config = dict(
    norm_place='pre',
    norm_eps=1e-05,
    init_std_o=0.0108,
    init_std_up=0.0455,
    init_std_down=0.00579,
    optimizer='soap_variant',
    doc_mask=True,
)
Each number is 128 + 24 x the weight over its row's rms, rounded and kept within 0 to 255. Layers, rows and columns count from 0. Numbers have three digits each. The size before them is the row's rms in percent of the matrix's.

# layer 5 MLP up, 448x160, rms 0.18, rows 85-257, columns 0-79
097:133114139125113128132137135123127145148138144125096133129129146161154140140142108136109104088134138111132113053156095146135143129137113175144167139164135173158134113131108122110108128165148167122087123137126104131139158150100136140109145147
095:148199111105144160125102118130095093145108141112129132112130136149094146114161065162163126136126154096165144166140135130095126133109166107124137137116128106127112084076149122154128139106116113159120115106165127107135102156132114121183104129
115:153119169128097129134112102131120123079093151113115127158126117125125079136150122138120122123142125155112106149128130140119117179116132099142121104125114178162106099086131165128155100135164113131127087099121112168145206111084106158163105079
102:113122144117107157119077132130111167137114136108158111126173129109118159105160120168119137094099072115142113155138142127154142139114078143143149151127134150140144084156150153123118123090146132126118105148123141103085136107176084109172076082
099:142168125125119156120106169081097100126106168150092133080160096088149139095118136157136094126117153139186153112105118116089132174124152124139130129178106097136125140131120181165122121139160111116152174168127094122158143099147119137084070107
095:155153108102110097098142123119100162143133136131080159118116127093153152173128083108110111093136134097101139122146139158139104148138138130130142095084113124155094141114166148125098148132136126142124103098175145138147146106136155141157113156
095:129084152164118091113129134142166154133163174089117125125095131130125144103125174080121146144110134128128100136158127136128121140134123124113115113146118123134132106098129159155096124137107144107121129111172139165160122148112151156175121130
110:124100102154135153101132124136106129139130100169112136158139088084101136124138138147112142109149101121078149174100134146154126149124153109128136167149133146103132157071134124107130153111121151134123090123137119132155112133124126109117152165
094:136152111110105131087151123128090133144133117154144124136151167152142094150091147134083124124143111141159084152149145149153120164143136117074100142119128151147114165110138151129146109087109079159092161155151125115147113109083100142103095108
097:203116159146075127093120129099114111141169129092141156125166110118156135134107141113117130141085142090138132137133169108132144150129150094150119129140148125107152148138090166148156148149128121082098113133136146087104092086113155138122146136
086:084099135155099123135108108113118086146136152110147149157124117113138117109120098154103125119189167096114139142124104108095133099137130175130137120142102174145119111073076148153113153117152084141110106127119126163084130138100119163126170148
093:147144112126118172135111179126096147070132092116086171124093158070141138126128093087102113176089135129141115130132146123138143093110138151114120113135100094152136143134153132114144132162100167142148120105136133135148132130139086106199111143
092:155167109141134124112148113145144123168118119081150164145149149120141170133076171101158151136131136140098126110093147145100135154185136133116095154160093132113165099167150135081094119147159130135115113112121138152166115143121142121094138140
106:136155105137181084115153140131123173110126121142148095165113095114145127096171156084133096116107120121120118109132098120164110126074090165107176132150160143119116141109148173092156134127136116143137130154100119154116129126130144149127087149
100:126166125084140155100103128124171140118140128147133116083128119121145125137173141112152095135117140112094129175155078139098137139105145176149130142097105105109113098090164108120129131135134136087127085129110139095097134118114177155139141128
100:153097115116121102104127144114165101121157124118158122100110143074145131116123109106149113100108160113146155123106088164116118124142125127123117125120110055084146140096165150124136136152089157158135120129143092117138118136136105141062167147
104:187096112155099119142127124110137146103138117151116149108081170126162145113094123144116108107096079149140167125161141143127095113097157115133106111123093135126158104079143117106123108132142129079143135180124162102144103145130174126125154120
100:142084107096133110120149122112076144124131109145150113136069126143134148142126124152131112122146142133115126158091096116138101106174119146142123129155100131084125161109136111126175151158105184126159131087124151142114154142157107127103152136
125:145089161120149072107162140089102128130123114173165077061130123110096153138142100149112154138083118129144128155144113129156121151078136119156130110161162120156141137086128117066102149139172177144159083124104126139120149150125139136126139135
097:091138149210124103128145105162147127089115098129137127103158129128110127137096117116143158129120132111130149091115085167108188131119148087162127102102141114121101147100129165099119173133111120125166074140124097193143166142115139105185153091
084:118130118159124193112105183099122123135139144126072097145136140106147125146111111115133090181132103093104137174152141163124101059101130108068148127090104121112115130158129147159139109115099136144140116142110141143163137171108108102094153103
091:125109105132136093127100112127136123147130098109142100121144122179122085157140120116107129118140157122104121145121108124128128074147163139074137135121132131151147146154143099144129113114107161131136125135130149107094154100070117134112160151
102:131121123128115118114122093116121116169109109147088141120136102098138089071166122127134101139125121129120105128142130120133149114118128108160118130158131132097165132094090108118116132107090129144076121167133150145128124158105089098173118071
098:114105069098123115077148139142119163126115125110164141140159193071155157137135119130108155118119108163107107117134179151094141143120153134136153128138095078150118072115155146123146153120129075110144159131142094121110102130128103109091102118
104:173116115133156123100153075136088088135181137142135114100148125129158148139126136118117148157113101189122136124097134101168132121150142131111115156136139144143164127124121111146130161157151076116092127165116132115098112127096138154180131159
098:123109138139153128145110137172126125086133129121146172125112074126150090149126133108076098123092130144103155110152153114159154177122161124125129145173112094116102124155062159118120137147108139113128102128138119124130122102114094093148154153
109:106118120190138136139066096131100096143127114109122160158107122100105089111070128125129111146116151151123140101141150122114149134146057144139155124078139111144169140151087141125136133134116114104107113131149133144159140126134158129152134144
098:142121097142134140129107150124132121145121093109159112146127130149108117126120097130108135185175139137137126136114121140096105157143127186137141119127125126155168100147107123110107082139137128160138100110162122077145081129142143100102125121
099:134158132139108122113141111174097100104106147119133105120118108115130147109134137094087092152108179141098138122136124159154161077112105127130130157127114119124152079116140099138148092110108146122171121155131131133141092105124171092082125139
127:111133126161132131143098108112130142178130126116118111119097131097115135138145161165090135089141085138092112147157171104106129131160092168148159146120108112130095146129094122136108170130156089125137068105122129082120105131153132099127129151
105:114120125126116124104123077112082075118167148145094129137097115159110163131137151147122114118145138113137131118154122173172134135127136112111113093072141164118110124112111100132131171127101109134110151113117079116138132131156153119172135124
097:115084120143134157086131098112124118131126101120130165149125133153107131135194118092163101109106150081129133118149131188130144133146129161140198128084107143111165100107146163106135128144125126148104095110151137105089200146098109107136138087
109:114132136141107143157137165135153160162133126190145092143164126077127145114128117108141153105146056155136160138123120133096140136122140122105148196064095130114108158149163107142109139114094114104155158116112130098116167137131109105099128125
100:083140137155172142093112111111144141123137145103143125103169135120109105119144127135130112135113134167102129120163113087137159153110114099144105131130120075140120115113124104153128119145098109120131135143111116136117130134163143138126178098
095:119121122097139195134114122095120133134119156169162120099124119135129144150127129162128111120132117155091150127136120152132139083149128161099075109190143136136095132131128129176083132101141140095092147125145148146113159126129136181119165168
103:092121117159138133106140129138080136123116155130120135140078080119130109118142161136143141115113088106153089111160121131108140112094126097124157146134076162103095127138104104149108118161109124117091119171139114092135085147133111100121096136
115:133091117126111148102122126145127100132145135182161159142148097130155159098107139152131137146107148145124138156161114114162120119110110172129093113117122107175109122124127131143072098106097133160127086133135129183152115090131149117120168158
087:166111101138152134116115116149157107160139123068134135172166112133133166156151144127135104171112131115081082079114130163128129136140152135057117135123107144119112140118150133132146131098134139136103146096087116124113115128097108131084085123
094:150148185117139096113162157146147120121116135138125132159112122148111111151141121110149151142117156134111141095142104149156094096133122174138115116118132158135113140119081164123127144122080165124113112133142112117119145126126153135171127132
114:142116091119119126100158137111133140138098132104122152102146076117152077126129132105135186127137114176153155116189145136105162106136113141125177165112099134162087109154150144143151139157138114097116155140161133094152102112121105127136172134
094:147126141137113089104159137097148133128100126114150143150138100144174134102111111129140158115173132111133088107147084086125106159102141145108124144169108102116174124099146068160167111084101111127148142160136132139111098104130125153123156130
091:112126115149134136113110113113126162155098141154126138100121170134158131081131150100114100079142081132157089124106158131091131173099132133161126134098182137148111079166103137128136156111140112118123112143151154127138087095122126100145156131
102:112142109120122128154158123109115115128117129083142103143077116158123139156111130084115163136134152113105158135176162109154151090154101163104109120113137155132139076161125148120134139159140138131090167168131142125105151084120140109113145152
093:129151136114123146133064131140136153153122149129113140142122133110106129099124144149083084089144148148120094166081160130159137071135119130128122109180111111187139105152165150099148116160125132140112168142128142157146136097149153106117172122
108:147100136123068123137128146127129150119136140069142163113152134126140132120167137111108096134128148155112152105115077109150134138113143130132154078145136123106105135172151148130099152138135100070182127119143142091169128145095136139121179139
102:148124106135149122147103136117129107130127142190135101118128089120125094101158100175087135135123100094135133113159107134123141164141143124105087110154164134118111158141179117143141121102170137139093147121130093144095122103085109084172103127
096:178126153131138138141072133115109127108107139179119130140084121130104156118121145100159154142138126092102160134108120130125068122096130118114124124152099138141110116119120148118113140136143123125118140101115138118108160129123129151132179102
104:127109114144121138113122157112149102164100125131137148174167145069161166137121113150113121169073101106111081124129127082094136145142102158085099180121145163133129116171111150113092136114131115153089116148133124085103126097107093101138114145
103:115184160163133091125143125130114119133169135133140102083106076143130153132110109127115136098113125089121134123105127128120155127075098110161126136152076100128165124138157100129152098098131129162088104144095134171119147110137162134144152134
106:124128172112130154146121142133076180167197098128075118191097124116092138118093140093144121155112147138151163137135155146149141150108148152120110149159124109142151113132129122128129093155118174155092129141134107133163148146150164165103124145
102:143121132126103169120112099162189146101155156124099111123133127173129145120135105161154103114121104153130134119133115135114131132096125123155095143170196096117108136102166153090154102135122109157101138176149101124119101142138135128119143137
089:147141120123129061137128113133152103121167103107110165146141107139092143110120103146126093143146142107118146131092140132137102113155169143139158167108118138101152145105128148110138122138117153076125125081119141119153133095124147150106152097
099:124144169166172131193154135137129152132132090119127143124095098113097136117125101116125117124095149109149112131150098131119128109116111091088136143121085126130101127169104151140119122101158139121112152108144143127174115129118075096112102127
098:125101150066149156140089126131165114141122136150110119093170101101146136117124130064149117132105124115143059127176144139134113093163138096110112108118094146145099151174139158127125119105119096140128158113126106120170139144135118123126097140
091:107124161099139127047138134149174113112118131115116119113151119095126102181113096123144089177134145107153118138134126130090113144147135110130099135137122127133103121153152131138106106071148166117126147132128140153128133130093074149140136150
095:112089112145127172112110113163151126126112091139100165075102102118112106120096095135126125089155123109136133113122134156128083103140125074131147105171139097111067125143115126137105124161178112172123130125129107132173132101142133138108081127
102:123107142120124129151155114132069116118119151137130152171153166132116134186142146122136117138126125149145169137117132106137149108092128142142094079161141122146125150093144131118130143124123115144164143101161120093114191156154222105163116134
097:145074112075087095130120127191084095133139124179149162140148149146111127115106137102116129135079101124138129124125105152162176127144109120110106131141152115184114132138160098131152127119141093139096142133111083147124129093170167139142111157
109:123101145099123114117163108166149108169098134141140124131170078147132163102121119096136103122168108148117151161122125150114123076109103089131121142133093113183102151129131159124130148136147117120142103126123152099115124113136166100120114157
106:128095135129136129134134134120112122147130117115159131108114154117136163098080191138128119126106124134117168114128140118104138124151139207135115124111150097129112172184141153099134112157156159141143152120156130112104170135119116159116157129
081:106114134095202133125163144141104110117092104153143129123117132146127110161085083143142130129104148137160140149145145127137111153130135152142125135153161133153145124097087142143143157153137156092178120124138143085110117146163146147150165115
090:151130106128141108134089133127110106133116098099111158117123142123143131155082188076102127093125139110117135164097137125077133118131119096179148116163133132110136144129097153077102135121108158131126114129165137130128182170147122167082108079
094:136121139112132134121113123119129133163164118113101139134140074123102107145103130111111114136155117115112136096167176144115131123130127096150127133166165136135118140128113162145117126137117135164125129133151152113135083100114114148106099136
089:100098123127135112149098115119132126183144136128152122158083145118111136139153128155123110129158128121064147158081140149118142129075089117117136100108123105122102171119144111156126148128095145096170141075122096106114170150153081081096136136
098:163126106137132118154116135138093133130152118082119094148161195135146117148107138129173114102139134116116077145117101155118140129148134112085147082184137140128132126144124107167145140108127147107101107111108131153120132116168119120112085115
086:125073105121114167108140166095154113116099164131144126162138131110151111163122163141123131173122158108140154144113144138126130179077113144127082142137155192076114149088135158117127148157115154132142133164109145173149124095126143127092139136
108:142115123079152148093096132131135113102165096148104153081143170115093122122115176115149157134144150152120092147148081084151110124097121140180155130108149121126182141158145149125127134129097153178116105104100123129112100131131136140145107124
114:103149136116134152121165157115144151140109097164137168159092083111108147112118118160111117117086086135133072129126101121155139100134105123133124155133150123140122144093096157153151137099091143122145182106064137098144100126132153102105127093
100:141145090117081115098103181101143145093126146166155132083148143140141123129107121177104129126111135107154121126129181134138109123137145158084108158124155131128145155163122096129113103110145093121105118127150118197138129133106147115082126116
101:106184104109141125136130122073152118121075140130160126149131123149124089124150130117143098184137175134150128125102088139097136122149148122109104122120087114124113144122137147169150089134146109124121114115107138141166177168154090099094150143
098:125087126091157153146142132110148146171119113119119145164061121117115148122148145137136174109129135141138124124116152125169121124145128110123099128115128093106125147165148132115166096108097119103165138153102117128137143107125126158122097101
090:128135106102147148129107104086124146096099124153161104131130078132147139146124064130159135165131140119176106178099146134139112155153147131079125148105157194127131112138134145120138093107113110150089097127120134168103126145154121201113134145
098:104120098112136060118156144123147100123071111103126138123119120144153121112133150092112163111159126159169140118111104134163126110096137173074106119148122169069102089132107119117161143132093150097178155160116125161138126137102122097098149099
105:147083109115147133109145133126121107137130126144125127071092117133103136145159137115117137109103159134101143148154112126120130128093159155101125109111118136145122132138104080124139125154132145087097138133115168093122112117136127122099135124
104:127119123160084119123116124111128109122097132132123122169085128109073136099124115144166144172117111105152135123137138152146102115093112145109175158138130146154152121111123145114166108107133104108168139100133097111150097107115125160119092151
108:131149116157121149125133139122133121105154109097149133151111178124150156129112103124141112146079074155135182116146117120133137064109128148127078096100158130124108118131098156125085128126185099162122141117123142107093115157143122178051146146
099:126120092129154131105177134112137110099096142134143114146143121154144129147070094119160097148120188124155112119136114136111144132093113103128135137099120139148141120147127115160163110108144133147202150149140148085095152177167141126092102131
107:139086161190144115091117088169128131121145128118136134146123127117079155145157134180089136141179096132132109127089157119109150149127105098110137083131133146158140153105142121121110127130176125102119116116114158139119091114166144140103175124
092:120113165116161142127150112096117170128111118134152158148158115134118117172117123182126136175098145154121107134125177101164088166156147129085129119109111109194147130110134143116134163080167126159128128120161101109113145126127101175122121143
118:101128128122196097103128103116145115103120124132120117147123111171102127149127105136109130104136201138132128131139113125128125161125090115126145156106160116076198127103160128114151095128140131107137144113150127119152125134151136132120118131
098:071119138098094079129128106132112139115148152114104145130119147129082149181092155149161124173126132152159073128067162156151135143119108153125167096138113154147126128121162105185118130112168120135130144143130150097099125115161125103086122156
114:124153127142142108127142154160148137174125111114128110135120103159159118136127178128154130122161141134143142081116123123122122134148156121099124110184080113090107162132103136140132093120108144158141138140169180155119105117151101082096084101
095:112112099112141163128120148132126146162103110088143135122130165137154151080138122112131130123108110120115089114116180163119099146128175094105127104138125165192121126152118132077126145149150129126113114151134132132123136101140106162147110163
114:112171106115165136132143100126096123162131094104116145133129133147111087089143146073172127118139140122115135085105151165120128154136133147102130119084108118105098158148153084135139100152178114152099075131140117183135130074139103116136122134
095:140102150142148164119111104154110095132157125106098163173141130169130122156150151163132135123177121162151101131116108104097129144161103170140137107134111124190129165190133111112113126176144123142127127082139085183160108145108117089181133103
094:122155148091101135136112140144114182135075128163130117147121138169107151128095100135115110124165080121129115131119141111099160152146116085149079093115106134108164148140136098143110129107082196126155170188135106147137120146140135122126086117
102:079127164102124163187117148133107132129076137141169094142106169124153075109095141095143117137122098140143166145132141150096134108107146148146132089127106097140123138134116157173139155116157148103126144108125151101108124160125104089125115101
095:109179150144147165134161158160152133148089129140139145127093147146103096142126125126134094147121117134110158111123137096160135132111144121140120100104098114120121093109137169089142115129165120118140133146119121087122101157144146139138157130
090:159129150168126117112096104142146130127134103199181146139165052152141119135143103070130115120119125162136128141111121153119169143155155108108127137099144130146142143138142114064105088123148158118138111163109157101107117138119154153121159118
096:130128186159097115100130178138173102143114110139132118147086138162083135182123128149101135131153104075101101156114103150119150112119166118084149159110109154138111117155142064151117110133132119137146122139114133154111141115114128163118132125
094:174127085137113125111136170106117130133158156108124096142161169171146136136144173159117152140127121120070167110116126124143165132150104128116166165089126113132101103101089118126092103148139096156132151130078183138132117134076152095100129153
107:126088128146135119111144156118113121154080166137162149126104125096103115133116156081128093163131103073134155139134108142098142199144179118116138161113146170105117161111109116134152141120135157103088115130125100130137131130177137153128141088
099:120125146086159134107116120131084162123079169136120113160160138088118130129122102122098109117118115108136144099126144137153115105130104136141088113148145124129123102140138103099121102149136125100087135175138105105121123104160110170141132114
097:136096096140115170118097162090081142127139100134102107140135131090157068150141124103124084102159165136164145117135118167096109179107091164144161088174112129127116137134120164156118167139149147134097097125119128124113157124103079129135102125
106:112146099126142115154097124097179166147115114138122086105143094097156114153148137126185133092120144122156124125127135097155117147107108148157116143141189090113122165164124134204151175160093150135126116110149118146114094153149168151147151133
087:099112146125074126138133163122133112128193137140146163095145139112126088127115136136145107173135131115125087108121092143131164117139117109096153148153119192124147127138113093117128113103147099101109140143074107104113087149158170126156180156
098:155148139146118130124124118107112155133103137140128124105108119183157119120085176154136106121134091141121136109134139101141097057144140131160119115130143127149142107102131153102080151145134111129122138103114103120170144132114128123113106118
097:151166119116106087095101097176166090169120093131121136156112098128134142111134105163110093131159091119117156149129113131064154108092149108184112101165167127153111099098128112142137116133128117149114128121117145111096141135129153136157142115
094:091146128107140146174173119129135102118126112130139095110074122122106177087151136157101140120132140119119100130112118103133127146160129124168135099120130140165129138145135137115174114121140139119122152085093122173148151146162090143143126126
106:118121149139105135161163119102127182171142132108148112122156140112113100156089095112131108098126165137158090120114102112157103102102103129095134124108132145113135113127106141113106132137109152109115179163170138134096123117112155099159146131
112:121146180169178130116116154153208123109109127106106144069122145172096166125163166127090146111143118114085121136129132146123120166116112140111119122126145115154100155117132117119144122147111117098128129128141132124137089117103146131106111113
092:129167114122144134117178109151136156157117150116097123125137096112153109131107132152114107138087091091119122121135150148108110107121124136105159101153136114127130149109162097137106125113110117108114134144145103125071103148139127074067130123
098:124123183152124158170148132104134209153161106110146143133132141102123104132139118125165107120139143146148097155157135094139119125118143141125121165115102130143111133122196078131099109141123134128119105133099118142128148183108130116118106108
087:100118132097122137151115091128114107131110119117175068116142114127101136125114104161098174113138159136143133128125128133132106144138142100126142163110123150106127142122123127112148129157112191203160112120134138125146083102129097125138136128
099:140123132108132136130159102104147102148083101155114111096191087114131098154116154130112133106174151109099086090129112095107146178100121081112116151123105109124116123121115102168113121086124091106143133147119133115134097129149083137164097109
103:139145122154123102100137096127129112136159178166131102125143138124130110152162107149098115134113140156138148098120148124131127158150168111138123196155203117097097131122088134145117110140125121111076104142108156124112150121147103114142126180
116:138125089070136121140130112122104112133100105162139136132113099086163146126136122088156173116089118098171140109074114119097138110114124138168121082129134106134096159136107104125108113165096186132119139139131150098141127090169115150169135138
095:156144146095144089151114103166168104159116146114167164112118106181097153096130106132177107104114138125125090129140097170137124139097117130147138105142098140122143122145161097144131124115068133125086170127096129117126154155120100097121102165
093:090111148113127127094061109123115151141105102165131115106170122121179119115111128117131098143153152129139135136170139097104125106101116103129129111117166130159185113114163102156150145062133132152134125132122091161122111114093129123138107114
097:124134119138139139147136111146089160115137144102119160075138135147155146111128136150133152108076115142113132130098127122189125142131140134108127127142137100133136082102086097128083160110144129130105142103190103121176123115099179116135128132
096:103111142146141173123128113115112182093122130124139065125138147134122091153165151130134141126104141176123112137124133118146143109140141160129176140137143125107173113180125158142153143101129120090163159105121111114139087125139125148176190126
102:116085081167164147114150137175125137108125152145162091114152137138079142142139133162153142100096146128115171146143106131122085111111133112179131125123108121136134095128129120119101165092143139102123204143135091079153103123126123159097141107
094:148130176115148137157132164105113169097166143157132131105121130145128136129102135155145148093123103133132078118118137115083098086129141103146105133134114173093152146109092101116142143131105182078107160117153157138106172127130132146069110147
095:125168074092156147161128125101147082131150109161114166113139141161167142160129126149143109150131120142105132163123112116088125113146120114084188115142147112133135114129146148127152095081132053134110075110130130153118137143105135113086142134
105:142134157113132081107148149111115124139175161108111142157154138101128107139160130155087110107102127155138090138167140152162115109110145176086113151149124134171111110098126161121116137151154116089101108093123149160097162138096112118110136142
088:124112096156125134101133137139130156106078174114161092131108129098123116143114148108141113138168112104089151182130148094090073116124111121145126108131142089177125165122191089108143086126110144146146124146141117127155102129131172105101161128
097:172078129131130116165143095139110107109132130134102144138100110117144170121091110140112114086138162130133146136116155116121137124169149132177135179147183138135111150153137105099167094117127071111092127186138100109127147087129175135142107069
100:141158143164129163095157154094145114124100148124118137088105094087180129124075104136143115121134115149099082154150134137122125122110089160148148147136112161172108147110171131125106158158149189129121100130203117120142137127155070151130116119
093:095102137149161151158120139153109113110135112146172146143103091122127136126090113121152114096125148086102159121101131197142128124093113131147108150099063093153096101114091126091145133112159110126129152109125109097140163141109136143099134137
106:103137118142149118112127135143140134122084111151129162131105132135105167130086151143137143102129154111110159109105123110156134147133141147106091126120147070163119138136124114099078142133101128132123157152129148117138089164081114137127153137
095:138145116124139121078121132115123146119131171183160112122131124098121142128135075134112123128091143152126111149160123137126173130137124093138184161163153154081124111145116150146113080118150083109087147130160088055155103139131142157094116129
095:147140137147142128138165094089109090132101134187141081172117098133124143106141121127116158157164110100111119127121170156113112101112137147103140177120112123109093105104135104126154146158155098118158128142133177123121122153136110122121128159
100:111074103115110107091148113162092125110123143106093139132132124082124168125159098111133116105130144113104112101165118138111112113166149125095140081122109139150096136165104130107135130170135118127137123113089127085145102075108155158077109152
091:119098102102142110125120144129117152117151120086130163127186117137126132111106142102161149119114187136148106097145156156090145111103056118142134114138126137138106100106131095157122179124177163106121109090122111134120117103114128129104106109
081:155091138144133139110124136158126146109122127128126137113119126095144122139124149096080130112122180155114163148147134102082130148124115117104124122095104110146138103152116156093134113126114164122106124160125122088174165146151112141117160133
098:106163081138122097131101098153134116125129143126138141104114136142124140138132102151105168180134160155191134160167143124142188122145160136172153102138138110129143115152133113140160137167137116141158092152100164138156140109121110121121141131
094:135177127128177119149149111104113157134140141151129090183126070073148095134151140123142104112101074118105103128126132144110117150092123133131183137103136111146141159145140111129155168099184120163121147133108112091169140128124120102146130131
092:132116131119098126128180082153127155058131083152117120178119139159131134154125161129146073116119120125096127123119092158115149113150085132130133139107139159111119122098133166150143083089128126159158116166146099131157166133146117142091126117
117:088127152102150119089085131134123110147126144116125148113126134165123110115148134080101141141148135113078161102108127125096126111133122108124108156135133138118121153130164115127103108157142134156106161162067109156138143075098154147166116139
096:093148111150125177126128097097148123140110086101129170148136128091136148155116089100125079114144105100092095132107139085151097138140124134134168103102143107117123107098124140124116114098119142133113143111148131129111106114140144165132116141
100:156146121108165123090142126099098107126142115167134153182125161078144114114148085117139113141105144107083118186117146112130116111145127132126165121159143104149177127167119119164174085121112087156130134135139130123112132111136111128109153126
106:092169131124156148129127114084132106122148132113134124142095149173148163108113126121131106164126113127113119166123104121146139114144139135127087118113150125116095126141143161137123158080149075145118102132139125145095109115133124089108107114
095:112118131147145168132154106154131180142156159076155151108158099122123106123092131121102183107119118172109169126131156139108127115102107122148132115133129161175097079133112124117137129141132131139119116129175100094127155149128126155171128172
088:180122136106107128127176150110103094108114142121147149136127113136120099134157129128114132123145092158082097132134117124127190125122135123090116154155125143169146145158111179158158142095148140125149116082144148106119176145130106138129087148
092:120147097155077141091167065100153110117120116152132079086124142080122166156115124133125128146099141145097084168136083111123113081128126108167106153155131137114089121116120051117151147160116130151134120133124146109128104113109150095160161132
099:110148135120154144128111110105156136119145106100079137112133102147120130104129153135119134122161122124139165104143117116150100124109117094115135119158162115109155139151062134098140097098116103164133138146085092145159082147081118108130095136
101:117123113152078096142144119092115120121122115111136086118181122106096093068091156128120149149118112111089110140141137076141134111137127089131098108149103141160089129122166140155140134131115120168122120118116123113111148132104146101119126119
092:125167131130103139114190104126147116132069158113153111096092111141101141160167121120119094138115133143113123185105162090158123148115153143086142151148122124118106125083119126150116124151106089146131116078129116149106112189110175118150125156
104:132131110133130127065172126090116144121092132144098158137132112175093139149148143133147086144160148111122132130175152119129083116110141134152100118147128145099149102114131182103066108131087136111126103129144164150100136131135121128111148118
099:112165122102153125148139109118172125175131119137093121126128102143127122107094201120099141092140131103109129104120149160134126120146142141144110104134157117120141142065121167163143173144105124113147140122104150143124151121157138098156174118
097:077128139099104172110146146143131153108138084095151154113129134170145090139138140174079142093142105091078122118109134134126104109099095098133123120137166120093130128133112162105134142084144166121120150143130155182120161123085144130137129115
105:146139105121182119102124099088097137162118141114128126111127128097103182120167091136116087121129111103136118167103159113143119154094145127117117126072125119155173107111095137143137079132110152108070149118140137163104146096118099120133137123
106:110145134130140123113135130128132157163122155066161153167173127143142147105112138086135139116110168154114113120088146125112193127126173157137170091145097104149117106122156113134163115120086131144130124115128136114136136120110078121117115156
100:153103122136153155169120141148121135130114119141107107099173107114134126135147132154155164136123143082153125153076104154154171100136134161180136121079125117148136170097093163120187093080172130141173150115122106104119104158171137144134131163
090:105155108149135119142153079143119153121116150126154113143116147132129114086138153135136122123106160153110147163113107141128101144104105120148164136090106135121109111170069112149083125100103133122151154110135134115143120055080133127153122148
104:090153163145091111123104153123149065111127101140124108127112162071088113132146148095147171110118086143083114093150119155129172099117095120136164116154130126087106127127117108116089152156155124099156141140119174100127106124168144098147144190
105:108114155145158119151131107133080149150156155155103105105110108175135108106140152117150131138140110149130097186139148110165142083114122113179153160159128139113126132160112156152100110088141134080122153117117133125077135153114109135098153179
090:149119093130092124125138115136113165158146153116121156112096130094127087124116122131115101109153122149080115123111115126124146137101090138144121139123147132155143106130102131151112144112156078138116133134128138107159124149180084148068104105
110:132113120111135141157110142125171124131138106097123113122081114140125144108108132114166107108126134157136088165109123125111092152107118068113094189112138099146145162154147193104173136116108141135126148123147122113130136177117100129155119095
094:175099128128120136118127134095164134131086126134120102132075119139139118112099100121057119142143146132109122187173106160125132121114128088116093125134148147147154142116123085134084116165117103107119153172098158089160088129150086126111171119
102:166081112115129146115144118144122181114095108141113139148106142130173155059110112146119156133164127133121141135123107143113125156123167125150118143155146104117126188085113139125133098127175142121126131139134153132118102163109109130120144096
090:139101119122126153119163147109134146139131161139047194145106144141100144139115157129104184117137138165168122133169129102137110131129130162148118139135169115150063094116164136164134108103112114103145139086144161119091131121120079149150132104
094:139139123069138154176080135161113141164130122139130127115177137169115101152101119083116124152140148153114135105132143122112101150107140117109103189176129145133116137171142118135115128135122114142135145133147107098078148097153075120102113165
097:124140120150116148146106115139123102127151155130167127121173066107155119128124131117134154097188103144111098142102116132121113117172104131131147144153138167130143111157119115161135118127131089075123102129127122178124161146168140153137137169
106:102117106122133132121115138153119132161154161127070108158131117113120128119112115117143172131149145082095118095181152142138144107133079147102057108127143150106117127147164139082169142168140131130115150116166099138139121121127125123144121180
102:121113101166105130127156131083158153120085103142155137118120145119114121096155123147110158099093123128086108153118104085157117090114144096099157105106134140137166138119125125137094187107142097141125172131091156098126077095113123119130084111
095:155098153108100138155107159096094109108136161131090156129113133101146157112146182115092132145118108127140109152147091121088139133113152158123125128100165121089109137148101104128128130143110104145111163164164139208147140149118142134145141136
099:135147169108117143142154132132130118150185118093172149089102138146148103128141158110142108131113139140125140124141158161142125084125095127126144113100141185120168098118135130132134148108082165129088115129136123111075163123126150152138132084
094:124141105122144103108114090129137161137100138111135098139124132122139126131106112125085102138081077117111075115166101112134138089145120166123151101165152154157140095074161104144121124132114128131169117164124097118155154148110124120070098108
098:134117120137151140114098108145148142133152124103111082144129122126116132085163136111152123123150131106128153140114107137148100136117172164119147133116104102159162141125122174111112117128113120109129174127122131141142155148129100108139169087
098:141130117118118079153120106154156120172099099122106120080091111110137157134137099130155100112138129126105160119118135127086092110083108104151128117115145129109144082121106127151159131150128130091135131117114117116103152126083136168090156122
099:106129115137130118099147127174126117158114113137135160128126096107126122129142128112143117139116087123115129147122117191137115116108142139184105162097111130110062108098104132116115103104103119167124140118151137113148110133162152086160119121
096:114090113156150158124109139120160187114149123145181119130102138118110133161107107099128139117150077132102136134103138164155131075185093163107137166131133149126116142143125103152150086170155132122143138128081095122139087113135119126134116115
101:162138106119086103113126147173165136123129204090146135127132136156129166115185133122107070140117166112154110098133120159152110127108132134119131129124107127085086129096155091080162109116113074173149141111117111115099143105110105135095107168
105:136111158132132128174103146116088122134111123124084118182119126179116151125100171113090165103094158105154137126102098124127141091149157100072134143114126121123155140109136159114129132137075157123150154097127141128134117123141140147150150115
095:132115135123102158086134121103161114124098094100124148114110124135116150155153168120124122074152073149104120163123114100099141121148172112131131100128107171151101169132180143127132141088157125158119164161094180147117129125135122093113117123
095:109155134086115090148102126095125166121178093156124126115132134168107154130172143088139137135105086181111145147124135114108171126123086132152120111118132150139127164133095161135143141130114114167172157159112162129127136113135087091138101140
104:121124140159166090105133131129143126115153128116137120089105100131127106128147125123119159079106123119136059121109103118123117122095175105112135117133157151142130119142093075159152127109138123107157140176135138090161104130129132107141100134
103:157099115153110127132142118107147168111174129150119111137120088102117128121123089145142119167165118156132128120145104148159124111105113048164113104155140125074131164110155124096113150133164115180132119155131132157119127103143184161137123115
098:172148138122160135136139128146177130156157123166118111133149139128108155125136109113171123121148148191060166089105146120093084126136207094128142125117097164119152141123145101134130128145135156144133146139192108131102149131142116151123110121
109:130097108150126092144106136124103133095135159128150142144128143134147086150101103109101096125119108100091155094150128120133160136124129115110175179111132118090110097122109150122127164112130118107076104095159123117092057098068157111124114139
103:101131147115094110094109148122087129113109091139110148141129150111141131113185117107133135105106130122131123129140124122129139134121135129124179131160128137140101064146126188101120139096090154095130143145133156129130133098140110126167141145
099:145125126090142111147104093126164128134172129125113134107119106132134067097147124187158138123116116148133119142142153128130158168153133137159124153107165147118109138126147113124124104087150154107096080151100115137145162102115085148118142120